python train.py --d_mlp=1920 --attn_scale=0.0884 --init="uniform" --init_std_o=0.00415 --init_std_down=0.00214 --beta2=0.95 --final_lr_fraction=0.03 --seq_len=1024 --steps=5251
Each number is 200 + 40 x the weight over its row's rms, rounded and kept within 0 to 999. Layers, rows and columns count from 0. The size before them is the row's rms in percent of the matrix's.

# layer 8 attention query, 512x384, rms 0.0383, rows 100-127, columns 320-351
110,243,177,191,240,216,234,164,226,190,223,208,191,261,193,95,182,210,234,267,172,272,208,235,216,171,254,207,198,203,128,273,162
095,180,230,225,261,222,172,220,272,215,242,211,222,148,180,302,221,166,188,213,107,176,140,221,261,187,198,235,248,198,191,223,229
107,143,215,228,147,144,198,223,237,171,122,159,211,189,111,182,212,163,173,191,234,258,177,215,202,202,176,260,220,197,171,205,205
108,170,219,198,172,237,225,239,194,131,121,233,264,176,176,215,178,138,232,148,196,234,132,166,219,211,154,236,187,188,230,209,198
103,163,182,228,202,136,238,320,191,172,152,176,186,241,174,224,192,241,143,209,193,270,241,178,185,227,209,231,174,181,194,109,176
113,201,207,211,129,167,240,245,236,186,214,177,143,275,240,262,266,272,239,212,244,286,186,203,210,218,183,221,209,189,179,186,171
094,262,146,177,160,168,162,171,198,205,232,225,213,136,272,214,138,189,264,220,188,211,222,143,227,235,164,179,184,118,182,171,165
112,213,210,266,202,251,242,233,276,158,194,169,204,222,255,182,238,173,171,201,176,186,218,219,201,139,228,193,260,220,248,231,144
101,222,201,164,161,155,199,177,251,123,205,210,103,190,147,153,201,258,267,224,133,202,288,215,175,225,202,147,212,196,201,198,242
096,199,289,260,201,245,255,223,189,188,129,197,215,243,202,244,240,119,173,206,229,279,140,201,123,249,228,276,224,199,186,165,135
112,208,186,232,245,219,197,194,240,279,271,217,224,123,187,234,168,112,181,180,147,126,238,197,165,209,165,199,185,156,260,219,172
105,176,229,216,167,161,119,197,207,183,210,154,210,257,202,204,252,205,169,270,159,251,140,234,185,238,265,179,158,221,238,229,222
107,193,219,160,253,139,271,178,182,177,204,200,225,107,142,151,160,182,191,186,244,185,144,192,217,246,141,158,223,183,181,272,211
107,210,250,254,129,184,215,188,179,138,217,214,215,180,213,271,301,237,167,251,174,187,188,285,212,205,240,217,196,221,259,244,166
109,211,132,150,250,199,206,243,229,257,192,215,222,192,196,202,192,147,222,147,265,153,236,181,147,206,158,197,238,216,158,171,184
098,255,190,211,220,265,255,125,198,187,197,227,160,219,143,224,202,156,275,187,181,195,140,187,119,265,160,216,191,189,283,242,212
099,191,152,249,225,287,230,163,232,154,158,258,110,205,141,166,191,218,252,254,151,235,127,161,143,211,198,208,150,236,173,246,236
108,193,199,206,194,152,183,167,211,209,207,155,162,210,249,219,222,143,238,256,113,199,208,204,221,215,262,191,215,188,208,215,174
103,170,212,186,228,185,136,225,172,215,192,107,232,249,176,221,179,131,174,168,188,192,226,248,275,170,230,262,146,213,185,139,135
095,130,259,188,179,231,224,185,186,109,189,180,168,136,142,151,193,180,133,244,223,211,178,184,217,203,229,206,169,234,143,264,119
095,77,236,212,260,211,212,240,190,228,173,286,212,174,198,126,203,167,195,208,206,210,156,229,180,155,186,222,252,240,173,192,148
103,178,143,197,158,171,232,201,165,145,226,204,229,146,167,123,235,203,210,179,236,251,196,209,239,207,163,220,173,211,205,206,156
099,242,179,267,232,254,232,180,211,218,148,244,180,288,182,232,180,183,277,191,128,241,166,194,183,219,193,216,216,226,165,220,253
100,107,232,185,222,216,232,225,154,188,175,242,185,165,196,170,216,253,140,176,187,243,227,260,201,136,206,184,178,243,190,169,197
100,252,231,260,265,241,261,252,211,259,190,258,224,241,243,215,216,151,220,181,164,191,223,194,187,198,159,225,261,208,221,195,155
106,180,258,264,260,220,239,222,133,254,184,214,281,170,284,240,187,247,216,203,153,215,217,163,170,223,134,237,169,198,241,134,135
107,194,212,234,138,232,162,218,102,157,185,168,190,179,215,240,267,140,244,207,184,239,155,209,197,220,174,210,197,243,267,203,162
109,156,215,201,139,225,150,207,197,170,215,218,175,187,141,197,239,226,201,201,152,230,243,233,188,240,185,241,248,207,200,225,257
# layer 8 attention key, 512x384, rms 0.0387, rows 100-127, columns 320-351
117,273,241,272,145,215,282,170,227,189,176,259,238,214,211,193,191,304,229,179,246,191,266,217,204,174,202,219,214,132,223,143,188
101,162,149,182,244,220,113,233,108,188,253,138,176,211,154,254,191,223,203,248,254,256,165,234,229,246,170,258,233,185,244,172,234
105,114,133,204,206,214,182,193,130,142,227,187,210,206,144,204,214,131,210,145,176,142,151,209,225,162,201,226,256,222,185,169,134
107,114,209,174,262,153,254,269,245,187,252,276,239,213,168,149,159,180,227,215,194,181,191,230,207,213,203,199,207,193,199,267,182
106,149,160,198,198,194,167,147,202,227,211,159,258,233,149,191,230,194,145,178,154,119,234,235,143,130,180,110,145,289,170,217,164
111,223,146,121,219,247,221,201,177,239,211,175,131,163,198,138,212,157,221,181,148,150,201,188,270,128,194,180,220,235,136,186,185
087,213,282,201,196,194,183,187,223,155,223,156,216,164,220,136,190,88,240,173,224,215,217,232,237,207,145,226,244,214,146,205,263
113,238,237,188,248,257,210,241,149,168,274,196,190,174,221,236,170,181,151,127,260,233,165,162,124,222,189,222,276,131,197,191,117
104,180,102,217,148,185,229,168,183,270,140,227,196,247,211,154,185,220,212,206,220,176,193,185,188,180,169,274,214,190,189,197,249
096,217,214,245,252,205,190,248,210,136,304,202,206,172,226,230,184,129,248,190,135,191,214,165,188,183,235,182,199,224,173,257,173
115,185,170,224,179,165,194,209,236,117,181,177,259,212,162,176,223,224,274,194,178,180,198,152,197,269,206,177,132,150,215,161,195
102,275,169,130,211,188,239,218,171,236,262,164,195,168,180,221,209,192,165,163,215,199,228,174,172,171,238,132,197,205,166,255,188
111,125,269,235,148,212,147,297,121,187,206,90,248,202,118,157,104,128,175,212,222,277,158,196,226,288,184,180,189,184,287,136,254
111,227,179,193,235,197,144,168,173,230,197,197,181,135,241,248,259,198,209,210,153,184,166,179,234,227,172,171,205,226,165,231,171
108,170,179,229,167,114,177,184,213,186,144,251,190,217,219,185,174,209,247,184,131,124,208,221,234,220,265,227,118,208,212,155,148
093,203,230,255,209,137,120,187,278,223,182,284,158,221,250,194,196,271,221,244,234,142,214,214,234,253,217,184,201,143,228,196,181
092,171,191,226,229,194,184,201,249,238,231,183,173,208,194,238,130,194,196,253,187,195,135,182,216,264,288,211,201,125,226,216,205
113,209,139,216,230,198,182,192,206,223,186,251,129,191,238,227,260,301,233,218,218,158,157,263,251,258,187,154,201,244,263,236,189
105,172,164,204,180,175,220,240,154,120,229,165,264,163,148,225,240,209,161,182,238,178,198,208,178,149,147,227,179,215,273,132,197
093,207,179,257,285,282,192,229,214,215,222,219,194,222,181,202,157,252,149,157,231,221,185,214,136,213,229,197,196,218,243,155,208
108,182,159,164,205,155,222,179,171,219,232,199,163,201,200,272,191,286,201,220,165,176,238,223,205,157,241,244,192,200,197,142,162
110,163,291,213,216,199,221,199,227,198,223,162,266,147,203,149,181,172,214,166,206,202,154,109,157,227,224,181,212,195,173,228,228
102,168,135,202,148,112,267,125,236,169,162,269,157,280,283,242,222,262,254,191,197,139,202,167,154,183,248,229,239,206,183,258,132
104,200,116,176,249,217,225,87,204,188,207,244,226,155,156,200,192,197,204,143,184,223,243,212,261,205,232,203,236,285,134,153,210
105,157,167,152,232,172,262,166,165,181,205,215,239,204,188,237,248,206,209,210,221,155,172,189,174,159,239,205,225,250,227,229,181
108,185,207,127,250,210,177,230,221,163,287,136,198,166,149,213,194,129,171,250,222,230,223,190,140,147,162,170,190,242,263,197,159
106,244,167,200,218,275,223,244,218,238,239,234,146,166,206,143,163,276,271,186,287,196,146,195,285,278,253,294,217,152,243,221,222
098,221,196,231,284,185,126,163,247,166,212,285,141,156,251,174,137,247,248,184,173,207,237,186,255,266,175,186,217,173,150,245,231
# layer 8 attention value, 512x384, rms 0.0456, rows 0-21, columns 320-351
092,225,140,210,135,200,186,234,181,205,110,221,174,234,112,209,187,199,215,116,166,146,215,228,167,235,211,170,168,207,257,238,174
098,210,203,174,149,182,207,232,194,191,198,167,176,128,205,141,146,170,169,233,179,177,243,235,195,264,269,249,207,227,257,162,206
097,284,213,155,181,268,137,147,173,213,205,186,231,227,203,195,211,202,223,180,166,170,151,244,248,186,177,241,223,229,209,225,293
106,298,140,172,207,153,231,120,232,299,227,167,176,178,305,199,242,199,125,228,230,180,235,183,176,112,230,173,251,188,154,163,216
101,154,187,146,153,202,233,209,167,153,204,127,266,206,178,203,176,214,195,238,181,254,245,154,212,171,195,171,178,251,224,250,181
105,209,187,252,199,122,222,235,220,111,196,220,149,163,256,126,235,210,170,184,152,191,185,219,156,230,258,257,182,164,202,201,182
094,139,255,266,141,265,216,227,163,142,197,228,217,159,262,181,165,158,239,230,160,239,197,282,143,168,176,205,164,189,151,194,187
100,238,225,217,183,208,223,218,195,199,159,196,216,192,195,272,174,187,190,208,274,180,184,168,203,228,179,115,213,114,303,231,177
103,252,256,207,222,144,301,182,191,183,268,168,185,134,252,158,171,158,219,246,257,159,245,202,129,135,238,159,249,171,154,232,95
100,134,208,225,226,246,159,224,231,145,189,108,184,256,235,143,225,288,232,251,259,143,277,260,173,96,183,232,184,178,104,160,242
102,251,154,233,234,162,178,185,234,205,206,138,192,232,258,252,187,203,195,180,287,173,229,219,109,218,178,189,225,125,224,186,175
099,254,152,222,230,188,179,200,162,234,137,163,151,155,173,220,266,164,211,145,266,194,210,141,106,157,205,184,189,207,187,214,199
097,195,222,134,203,220,219,216,221,158,154,236,252,179,184,304,179,176,150,265,178,167,147,179,250,236,199,242,156,244,243,195,267
105,172,236,198,246,188,236,215,229,124,199,214,178,178,129,204,222,273,174,175,106,218,225,115,176,256,157,156,192,158,142,259,234
106,144,163,150,168,183,245,183,217,259,206,202,145,256,229,201,108,185,100,193,213,230,188,239,198,180,229,203,210,181,151,162,157
101,192,244,143,245,214,214,154,231,242,196,244,210,227,213,233,193,241,188,91,242,252,188,197,293,168,172,190,141,162,162,216,239
089,214,222,122,220,276,167,227,195,219,205,230,189,292,214,179,124,204,174,185,166,212,237,235,294,153,157,190,292,199,278,224,179
098,220,132,212,182,221,161,145,193,253,205,169,225,215,178,181,159,251,178,226,188,156,183,208,152,178,144,229,232,187,216,112,156
096,248,221,263,225,172,165,200,204,207,291,260,223,221,265,204,191,194,158,229,174,245,169,265,283,242,316,252,101,165,237,146,214
108,235,163,233,220,192,220,185,218,251,263,231,214,248,241,229,128,170,187,223,199,205,215,148,228,164,189,145,173,128,213,200,197
100,233,82,210,230,161,289,190,232,261,187,121,227,196,261,123,257,169,188,180,167,175,213,272,231,141,184,226,147,229,257,240,136
103,256,267,264,197,177,223,209,190,154,141,244,185,167,137,230,151,244,161,162,184,276,165,167,191,181,228,168,135,212,148,195,258
# layer 8 attention output (transposed), 512x384, rms 0.077, rows 0-21, columns 320-351
086,174,209,272,214,165,247,172,226,186,185,236,181,250,239,254,232,157,200,148,167,189,254,173,92,216,136,174,238,198,174,182,141
090,267,200,236,239,170,243,183,220,182,146,236,172,172,230,165,313,274,242,195,216,236,194,207,231,184,210,190,241,216,154,156,201
093,170,188,245,176,238,160,208,216,225,204,141,275,159,222,176,218,107,228,167,111,179,257,155,214,169,136,259,172,252,181,196,118
097,145,285,129,237,264,182,217,222,260,177,226,188,163,197,115,115,176,257,211,260,165,201,178,205,198,203,189,190,201,189,190,180
100,196,193,264,207,203,135,232,143,230,239,155,199,199,241,189,270,250,202,180,140,216,177,165,195,233,142,187,199,246,186,226,209
102,180,248,155,206,200,216,216,169,179,226,202,186,244,231,212,141,172,209,234,145,167,208,220,227,256,180,182,233,183,247,160,214
092,165,158,204,214,237,231,173,193,215,221,243,210,193,187,274,183,252,161,213,194,240,152,221,185,205,269,144,139,162,240,180,185
095,116,231,192,228,189,137,203,199,149,162,140,229,194,236,184,221,203,188,205,267,224,266,213,184,220,194,132,154,164,153,163,195
102,206,199,164,234,213,178,139,134,174,190,167,180,149,152,161,177,251,225,197,228,135,206,194,234,215,151,166,238,200,191,172,315
091,252,141,220,159,198,212,218,183,201,249,205,235,222,146,335,217,199,208,189,157,201,197,215,162,150,234,166,225,264,189,205,184
099,159,226,174,161,159,239,187,182,180,241,146,252,240,173,224,154,211,270,190,277,182,161,160,157,176,144,239,179,161,191,206,183
096,173,234,228,187,255,197,177,140,192,170,170,154,154,162,177,159,174,223,263,206,175,197,248,210,235,143,309,313,230,220,216,239
093,95,161,285,161,223,262,197,253,230,240,235,237,223,204,163,139,83,143,208,153,221,234,200,145,171,197,211,256,216,203,231,211
098,177,180,212,138,223,210,152,217,188,240,190,173,205,202,149,140,132,181,262,229,121,220,221,259,174,201,298,275,212,245,231,259
099,198,254,242,235,204,176,272,220,277,198,298,229,209,193,185,246,196,201,243,219,203,215,219,191,212,220,180,328,172,100,220,269
100,193,203,250,173,239,213,145,179,167,232,213,201,206,233,262,220,268,93,199,251,229,184,161,252,177,216,157,125,282,176,221,214
086,273,217,282,184,227,203,216,174,193,179,221,242,165,216,128,189,240,181,239,195,277,263,187,228,201,219,286,174,206,248,274,194
092,207,137,266,163,211,217,240,206,223,111,210,247,298,215,210,215,173,233,180,224,254,199,162,153,173,221,212,162,165,141,191,113
089,177,170,198,165,168,230,206,301,199,194,254,255,216,214,191,196,293,145,155,138,300,203,171,157,203,199,142,133,218,171,174,213
101,170,250,216,169,234,215,213,170,228,201,178,219,162,228,196,179,252,171,292,190,185,201,197,229,210,171,122,184,210,151,218,220
096,225,172,179,212,188,222,206,196,128,171,213,223,193,251,200,148,225,211,161,175,159,201,212,184,210,155,183,136,237,167,195,242
102,154,238,169,198,200,152,197,178,212,230,249,208,191,195,288,191,200,185,231,199,204,248,217,254,174,174,171,252,235,216,154,213